Part of a small language model's weights.
Size: 12 layers, width 640, 10 heads of 64, MLP 1728 SwiGLU, vocabulary 8192, 70M parameters.
Architecture: RMSNorm before each block, rotary positions, no biases in attention or MLP, untied embeddings.
Each number is 128 + 24 x the weight over its row's rms, rounded and kept within 0 to 255. Layers, rows and columns count from 0. The size above them is the row's rms in percent of the matrix's.

# layer 2 MLP down (transposed), 1728x640, rms 0.0567, rows 81-94, columns 160-239
size [103 103 102  98 100 101 102 105  96 106  95 101  92  97]
[[125 114 118 107 109 128 131 160  98 116 149 153 153 144 101  91 135 154 135 118 165 122 140 149 101 172 138  96 128 119 171 141 115 135  76 119 143 130 131 125 151 123  78 133 107 119 100 137 132 141 155 141 169  93 108 127 170 160 164  85 136  76 166 133 135 138  90 124 166 123 105 102  88 162  99  84 163 125 133  88]
 [107  98 143 168 107  83 108 144 167 161 117 104 115 126 129  93 105 131 148  98 141 152 158 184  61 123 107 176 126 104 131 140  87 132 143 148 174 115 176 123 125 108  92  91  95 131 117  87 147 115 127 169  84 105 134 152 147 138 144 104 109 148 169 116 174 113 137 136 152  99 122 131 105 129 119 110 105 130 106 150]
 [ 91 158 119 112 114 123 133 135 152 137 137 104 119 188  93 131 116 112 122 175  84 136 166 131 129 178 129 151 142 123 134 166 124 104 116  91 111 177 148 127 169 118 142 136 117 173 122  92 154 126 105 123 127 133 121 154 123 115 132 168 118 170 122 104 144 126 127 124 104 107 117 137 134 150 157 136 122 149 118 126]
 [ 94 119 103  99 128 140  85 129 188  71 175 120 101 164 134 108 119 109 131 129 168 135 151 138 141 162 111 120 147 156  82 137 127 129 109 122 171 128 148 150 153 131  94  96 131 141 137  88 130 144 105  83 122 107 160 142 102 124 115 162 155 140 126 114 120 126 145  83 144 117  77 181 127 109 123 186 137 131  93 111]
 [132 151 134  87 119 133  86 119 147 140 131 127 147 129 135 114 110 137 159 152 149 179 126  85 139  58 123 153 109 115 122 139 112 101 149 114 146  89 101  91 142 123 134 132 156 116 113 148  88 101 123 150 163 103  99 151 155 124 132 155 149 126 132 112 109 149 159 176 119 113 129 116 144 169 139 138 126 111 133  83]
 [138 154 113  99 130 137 105 108 109 121 146 130 137 150 123 129 188 132 129 109 134  85 127 167  91  99 165 135 139 141 131 121  83 155 109 121 171 122 123 111 141  84 113  98 116 126 105 125 104 173 168 118 109 149 139 148 176 123 120 140 164 125 145  68  82 143 124 104 147 126  98 184 157 121 100 113 132 146 152 119]
 [122 151  88  86 136 132 118 139 148 126 160 136 119 116 165 147 181 107 165 138 143 133 166 134 100  92 135 151 125 127 132 130 139 124 145 118 153 145 120 146 109 136 138 150 157 102 181 122 141 171 145 146 117 136 136 119 131 116 160 123 120 118 131  90  92  92  87 154 127 120 156 136 149 122 107 100 120 129 103 141]
 [118 126 127 122 134 163 111  99 162 148 128 117 113 131  99  97 115  97 139 135 119 116 107 132 172 119 116 115 171 118  78 121 144 148 131  87 146 129 129  98 139 152 190 100 133 139 135 155 116 132 156 157 102 113 131 103  85  97 108 145 140 119 138 138 116 123 152 153 100  97 164 152 107 127 118 112 132 127 176  98]
 [143 147 114 133 161 138 147 148 126 133 117 141 100  88 131 125 141  98 110  93  66 157 147 119 109 125 101 114 148 117 160  88 121 166 123 150 154 136 122 139 104 115  98  98 118  97 119 165 145 145 135 156 138 148 154 185 187 179  96 153 131 118 148 136 120 144 126 143 110 130 102 132 153 125  93 160  77 157 108 144]
 [145  99 125 149 111 182 133 114  97 126 141 136  55 149 119 122 158 138  85 170 111 145 116 140 125 192 177 113 100 157 151  87 123 107 161 125 121 134 110 126 139 160 112 125 109 137 122 136 122 112 133 124 137 154 150  91 119  85 149 148 121  64 117 129 174  94 126 126 163  96  82 166 132 129 129 143 125 113 110 125]
 [172 145 153 164 145 141 145 155 108 139 152 137 144  94 153  72 138 122 162 142 118 148 129 116 131 121 133  94 117  94 129 129 156 147  73 144 150 132  98  97 149 101 129 169 124 135 179  92 102 149 100 126 133 123 103 118 137 163 135 122 119 119 168 136 183 114 119 144 132  81 118 145 135 120 141 127  95 107 117  82]
 [121 121 131 140 118 114  91 148 151 154 109 159 131 151 140 110 140  95 116 100 116 142 117  89 118 113 134 121 167 125 131 114 135 134 111 133 122 104 158 141 100 146 122 181 131 114 142 164 127 143 127 148 150  87 119 131 136 133 153 124  90  80 153  86 177 138 100 136 140 152 175  80 108 110 115 121  76 184 170 130]
 [115 170 129 110 109 137 126 126 113 149 153 149 148 117 172 142 154 109 136  95 101 133 124 143 125 103 123 124 142 105 153  97 120 102 125  96  85 117 124 144 121 160 150 150 116  84 121 145  88 149 135 101 115  96 122 121 134 120  57 135 138 122 103 158 105 125 117 191 135  98 140 153 138 114  99 159  91 117 134 133]
 [116 115 126 149 105 154 135 148 136 131 113 105 125 196 133 145  88 150 155 139 122 139 159 106 122 119 131 140 109 136 159 105 163 147 126 105  98 163 170 125 110 129 138 120  67 100 119 144 179 123 123 131 138 125 120 124 176 123 116  77 106 139 152 145 114 114 133  95 124 112 116 114 138 105 159 128 118 145 181 139]]
# layer 2 MLP gate, 1728x640, rms 0.063, rows 82-94, columns 160-239
size [100  93  98  93 108 100 109  93 111  92 106  94 109]
[[142 115 101  89 168 144 140  85 164  97 144 152 104 110 149  91 139 131 126 175 151 142 123  89 156 154 117 126 163 139 108 120 129 104 138 109 143 103 105 142 127 151 163 143 129 164 132 159 134 117 128 123 110 100 169 119 110 136 110 108 119  93 111 167 100 148  91 111  96 129 142 139 133 117 160 124 137 105 120 119]
 [127 154 143 115 113 149 105 137 137  97 130 152 173  98 112 131 136 130 161 118 129 132 117 122  86 108 151 127  70 107  87 112 163 144 112 112 104  82 167 110 143 105 106 124 123 113 167 138  88 105 130 107 107 120 116 125 100 140 124 125 121  81 108 165 178 147  97 124 124 140 123 132 134 142 100 134 122 148 144 135]
 [151 131 143 133 140 104 148 150  79 148 119 158 134 122 123 141 127 141 158 180 141 102 158 133 109 139  87 136 147 141 164 130 105 116  72  90 122 139 125 107 165 135 125 182  76 134 118 124 108 116  98 110 104 148 145 117  98 152 137 129 145  75 139 134 145 139 132 141 123 175  94 118 155 113  91 140 160  96 124 131]
 [ 90 128 126 110 188 141 167 109 126 126 120 144 147 126  92 132 160 119 147 141 121 109 108 160 133 110 111  63  77 128  98 117 124 147  60 148 147 161 163 147 110 134 144  94 151 110 137 161 143 147 114 138 131 156 122 132 128 125 145 132 161 116 144 164 119 109 137  93 100 184 116 134 147 128 161 122 103 152 113 137]
 [162 161 124 141  99 159 131 154  93 140 131 137 135 103 119 112 130 154 152  90  90 127  99  97 118 124 144 136 121 146 125 166 121 138 110 141 153 127 150 146 147 117 137 126 103 121 100  97 135 152 147 137 172 170 116 110 138 138 150  92 115 168 155 123 117 136 116 102 140 111 102 174 139 153 126 143 134 137 150 111]
 [100 139 123 103 132 127 166 160 132 110 139 138 127 143 161 183 149 107 164 131  99 133 138 106 103 123 107 134 169  98 133 131 116 126 123 129 149 105 109 127 139 121 134 100 146 120 125 107 140 120 109 111 147 151 119 121 121 133 169 155 127 128 161 114 132 186 153 128  89 132 134 161 128 103 163 148 122 118 133 156]
 [103 132 174 137 123 165 129 101 119 131 109 156  98 121 134 123 112 139 156 113 134 151 127 110 119 138 137 114 141 139  79 160 126 158 138  85 123 120 119  87 116 142 144  85 131 124 143 133 143 183 101 129 130 133 189 115 119 123 133 133 118 162 156 138 117 109 128 139 123 100 136 161 143 142 100 138 126 118 124 141]
 [ 93 148 137 109 141 105 177 125 127 121 130 109 159 143 133 173 166 144 121 138 144 103 119 125 128 123  86 146 154 111 134 136 102  87 135 121 116 102 142 168 110 119 155 129  97 140 130 102 148  85 175 131 160 103 135  95 121 161 197 136 158 129 143 132 125 130 140 106 111 111 152 149  83  95 133 127 114 150 133 145]
 [ 90  87 150 147 175 103 112 140 154 105 109 116 175 150 110 114  92 141 123 125 122 119 148 115 133 106  73 143 149 190 121 156 146 167 115 118 136 111 126 116  83  96 149 156 130  97 104 134 148 112 121 149 130 116 132 110 131 129 125  75 135 133  81 117 101 150 104 179 114 145 142 148  95 144  93 110 111 140 130 167]
 [ 88  94 117 157 147 114 107 122 126 126  52 153 110 113 116 131 100 173 143  72 131 119 124 112 151 117 106 145 154 112 156 108 124 147  95 117  98 103 133 147 121 154 124 144 150 105 133 155 127 105 162 130 162 116 145 105 114 134 136 144 124 145  80 108 151 143  96 123 137 151  85 121 112 160  87 107 147 102 170  94]
 [133 121 132 139 187 124 103 146 156 129 102 139 136  82 147 117 154  91 127 120  83 145 138 117 166 114 102 165 141 171 149 139 170 127 146 111 164 142 139  90 111 136 146 134 130 129 134 124 143 112 132 146 118 120 154 139 119 130 132 168 184 103 148 139 140 124  82 161 159 118 133 185 114 112 126 115 130 128 111 106]
 [110 144 122 159 139 149 134 142  88 151 139 161 132 140 115 114  84 115 113 107 126 181 153 108  94 115 146 149 148 134 147  92 126 134  80 143 146 178 122 111 140 126  97  86 190 136 136  98 143 158 121 140 125 144 157 119 141  81 109 135 153 111 126  92 115 119 111 126 149 139  93 156 107 104 153 155 166 140 112 127]
 [122 111  99 112  91 139 133 146 136 115 155 101 137 164 135 100 120 111 185 145 127 142 123 147 129 117 102 134  86 147 132 125 107 162 131 105 129 122 102 174 138 136 132 103  99 100  98 112 158 137  88 143 186  93 132 164 131 150 120  71 140 160 144 112 112 130 135  97  89  98 156 127 157  69 133 135 115 148 118 138]]
# layer 2 MLP up, 1728x640, rms 0.0636, rows 82-94, columns 160-239
size [101  97  93  92 113  99 107  88 111  94 104  94  86]
[[107 100 114 112 117 131 112 137 111 131 149  94 147 131 119 132 130  78 143 125 133 153 108 105  95 104 117 128  94 152 105 122 120 132 153 113 122 156 128 129 147  80 132 103 120 136 149  95 141 137  84 127 126 148 114 130 149 123 178 133 135 136 147 115 179 110 174 151 111 110 125  95 134 127 109 138 129 128 133 152]
 [140 108 117 110 157  47 156 124 137 137 124 146 148 149 132 139 171 143 132 124 130 126 124 137 147  99 120 153  95 137 162 135  81  87 135 160 133 180 149 175 145 139 120 113 104 138  87 123 111 138 107 152 163 132  90 100 100 121 117 109 127 161 155  86 104 123 125 119 172 140 137 156 129 115 168 104 139  98 136 144]
 [123 117 117 136 123 171 126 159 185  82 137 111  82 155 124 123 121  91 120 102 105 117 126 131 103 151 118  89 141 162 111 133 134 114 161 109 142 139 132 156 133 130 113 122 142 111  94 124 143 139 129 153  96  95 116 125  94 117  94 127 110 149  94 120 144 144 157 106 137  87 130 168 107 126 130 139 122 115 121  99]
 [110 128 126 107 149 108 123 105 117 117 115  89 139 111 104 116 134 143 124 129 120 133 124 117 137 103 101  82  88 154 159 122 126  95  89 123 116 162 136 133 138 146 132  96 132 143 159 152  83 157 121 141 135  97  80 127 118 111 148 118  90 134 117 161 130 134 124 165  96 128 108 112 162  91 161 134  80 133  94 110]
 [157 122 122 141 110 124 136  66 112 155 127 151  87 108 142  93 110 153 145 110 140 132  88  82 114 118 121 148 117 141 181 131 131 142 125 140 158 107 169 121 143 123 119 129 118 115 134 153 148 133 148  80 127 113 124 139 173 145 148 154 127 129 124 123  81 150 111 141 157 130 119 152 126 121 103 146 127 119 123 106]
 [105 141 156  82 127 134 142 145  64 107 139  91 112 134 117 125 110  97 106 135 105 129 130 124 112 114 128 148 126 101 146 152 147 116 131 137 132 138 133  98 144 150 149 108 150 143 154 133 129 149  94 130 159 146 146 103 145 196 184 123 136 165 103 110 139 161 145 125  80  90 119 147 134 142 165 128 119 129 127 182]
 [138 107 107 128 145  80 100 149 127 137 179 142 203 144 148 140 111 137 132 138 125 126 127 139 142 121  88 131 121 114 191 140 154 153 128 144 166 178 124 139 109  98 118 141 108 159 109 119 131 137 141 133 151 132  84 133 100  96 110 119 175 122 110 127 101 138 142 101 132 157 107 110 109  81 131  86 135 153 178  90]
 [115  93 129 142 136 149  81 130 121 101 118 128 141  90 124 115 112 112 157 105 104 149 188 108 107 123 129 107 119 121 145 154 177 158 110 104 140 118 174 111 141 135 133  71 133  77 119 141 134 131 105 138  98 125 116 157  93 145  90 111 102 100 116 113 155 110 116 130  95 140  99 140 166 142 100 164  81 137 135 125]
 [135 109 122  86 132 133 142 143  93 119 142 167 105  85 117 163 141 128 147 113 163 156  99 114  85 119 157 135 107  77  92 121 107  93 165 133 157 150 129 128 123 154 112 138 129 128 111 117 146 168  84 125 129 131 115 139 149  94 135 139  91 126 162 128 163 140 131  77 147 101 130  84 175 150 129 143 145 128 138 128]
 [164 141 146 173 105 109 136 151  75 116 188 115 112 118 139 135 136 139 166 170 114 143 164 109 123 159 133 134 114 112 141 126 137 117 115 121 146 126 135  89 160  93 120 112 113 111 165  92 159 147 109 105 122 152 128 135 145 162 164 104 139 145 182 201 156 144 123 138 138 104 115 132 122 110 151 151 115 142  71 141]
 [ 97 134 124 100 117 119 106 166 148 133 124 120 147 129 169 115 161 145 147 109 107 148 128  77 157 122 121 106 151 122 148 105 174 124 122 136  99 151 183  98 121 113 170 129 167  84 144 156  93  85 156 155 128 113 113 124 116 178 146  72 124 139  89 129 136 153 134 157 133 124 150 103 110 109 131 138 112 160 112 137]
 [127 141 198 124 129 104  88 143 108 120 138 135 127 134 127 155 139 170 124 142 108 132 101 116 140 117 150  98 127 115 115 132 128 152 145 115 149 103 137 116 139 136 135 156 118 132 130 120  61 135 152 114 108 137 143 137  96 127 124 131 112 132 117 111 118 114 104 165 169 130 114 129 137 124 123 106 146 117 107 127]
 [120 122 161 151 149 121  94  70 147 139 124 130 119 125 131 184 123 146 109 141 176 103 135 149 128 105 135 138 126 128 147 122 183  87 126 106 135 125 161 105 105 116 121 135 125 161 146 153 124 111 148 103  86 137 115  91 116 114 145 101 149 146 153 131 148 148 139 161 189 140 113  99 150 138 137 117 114 122 139  85]]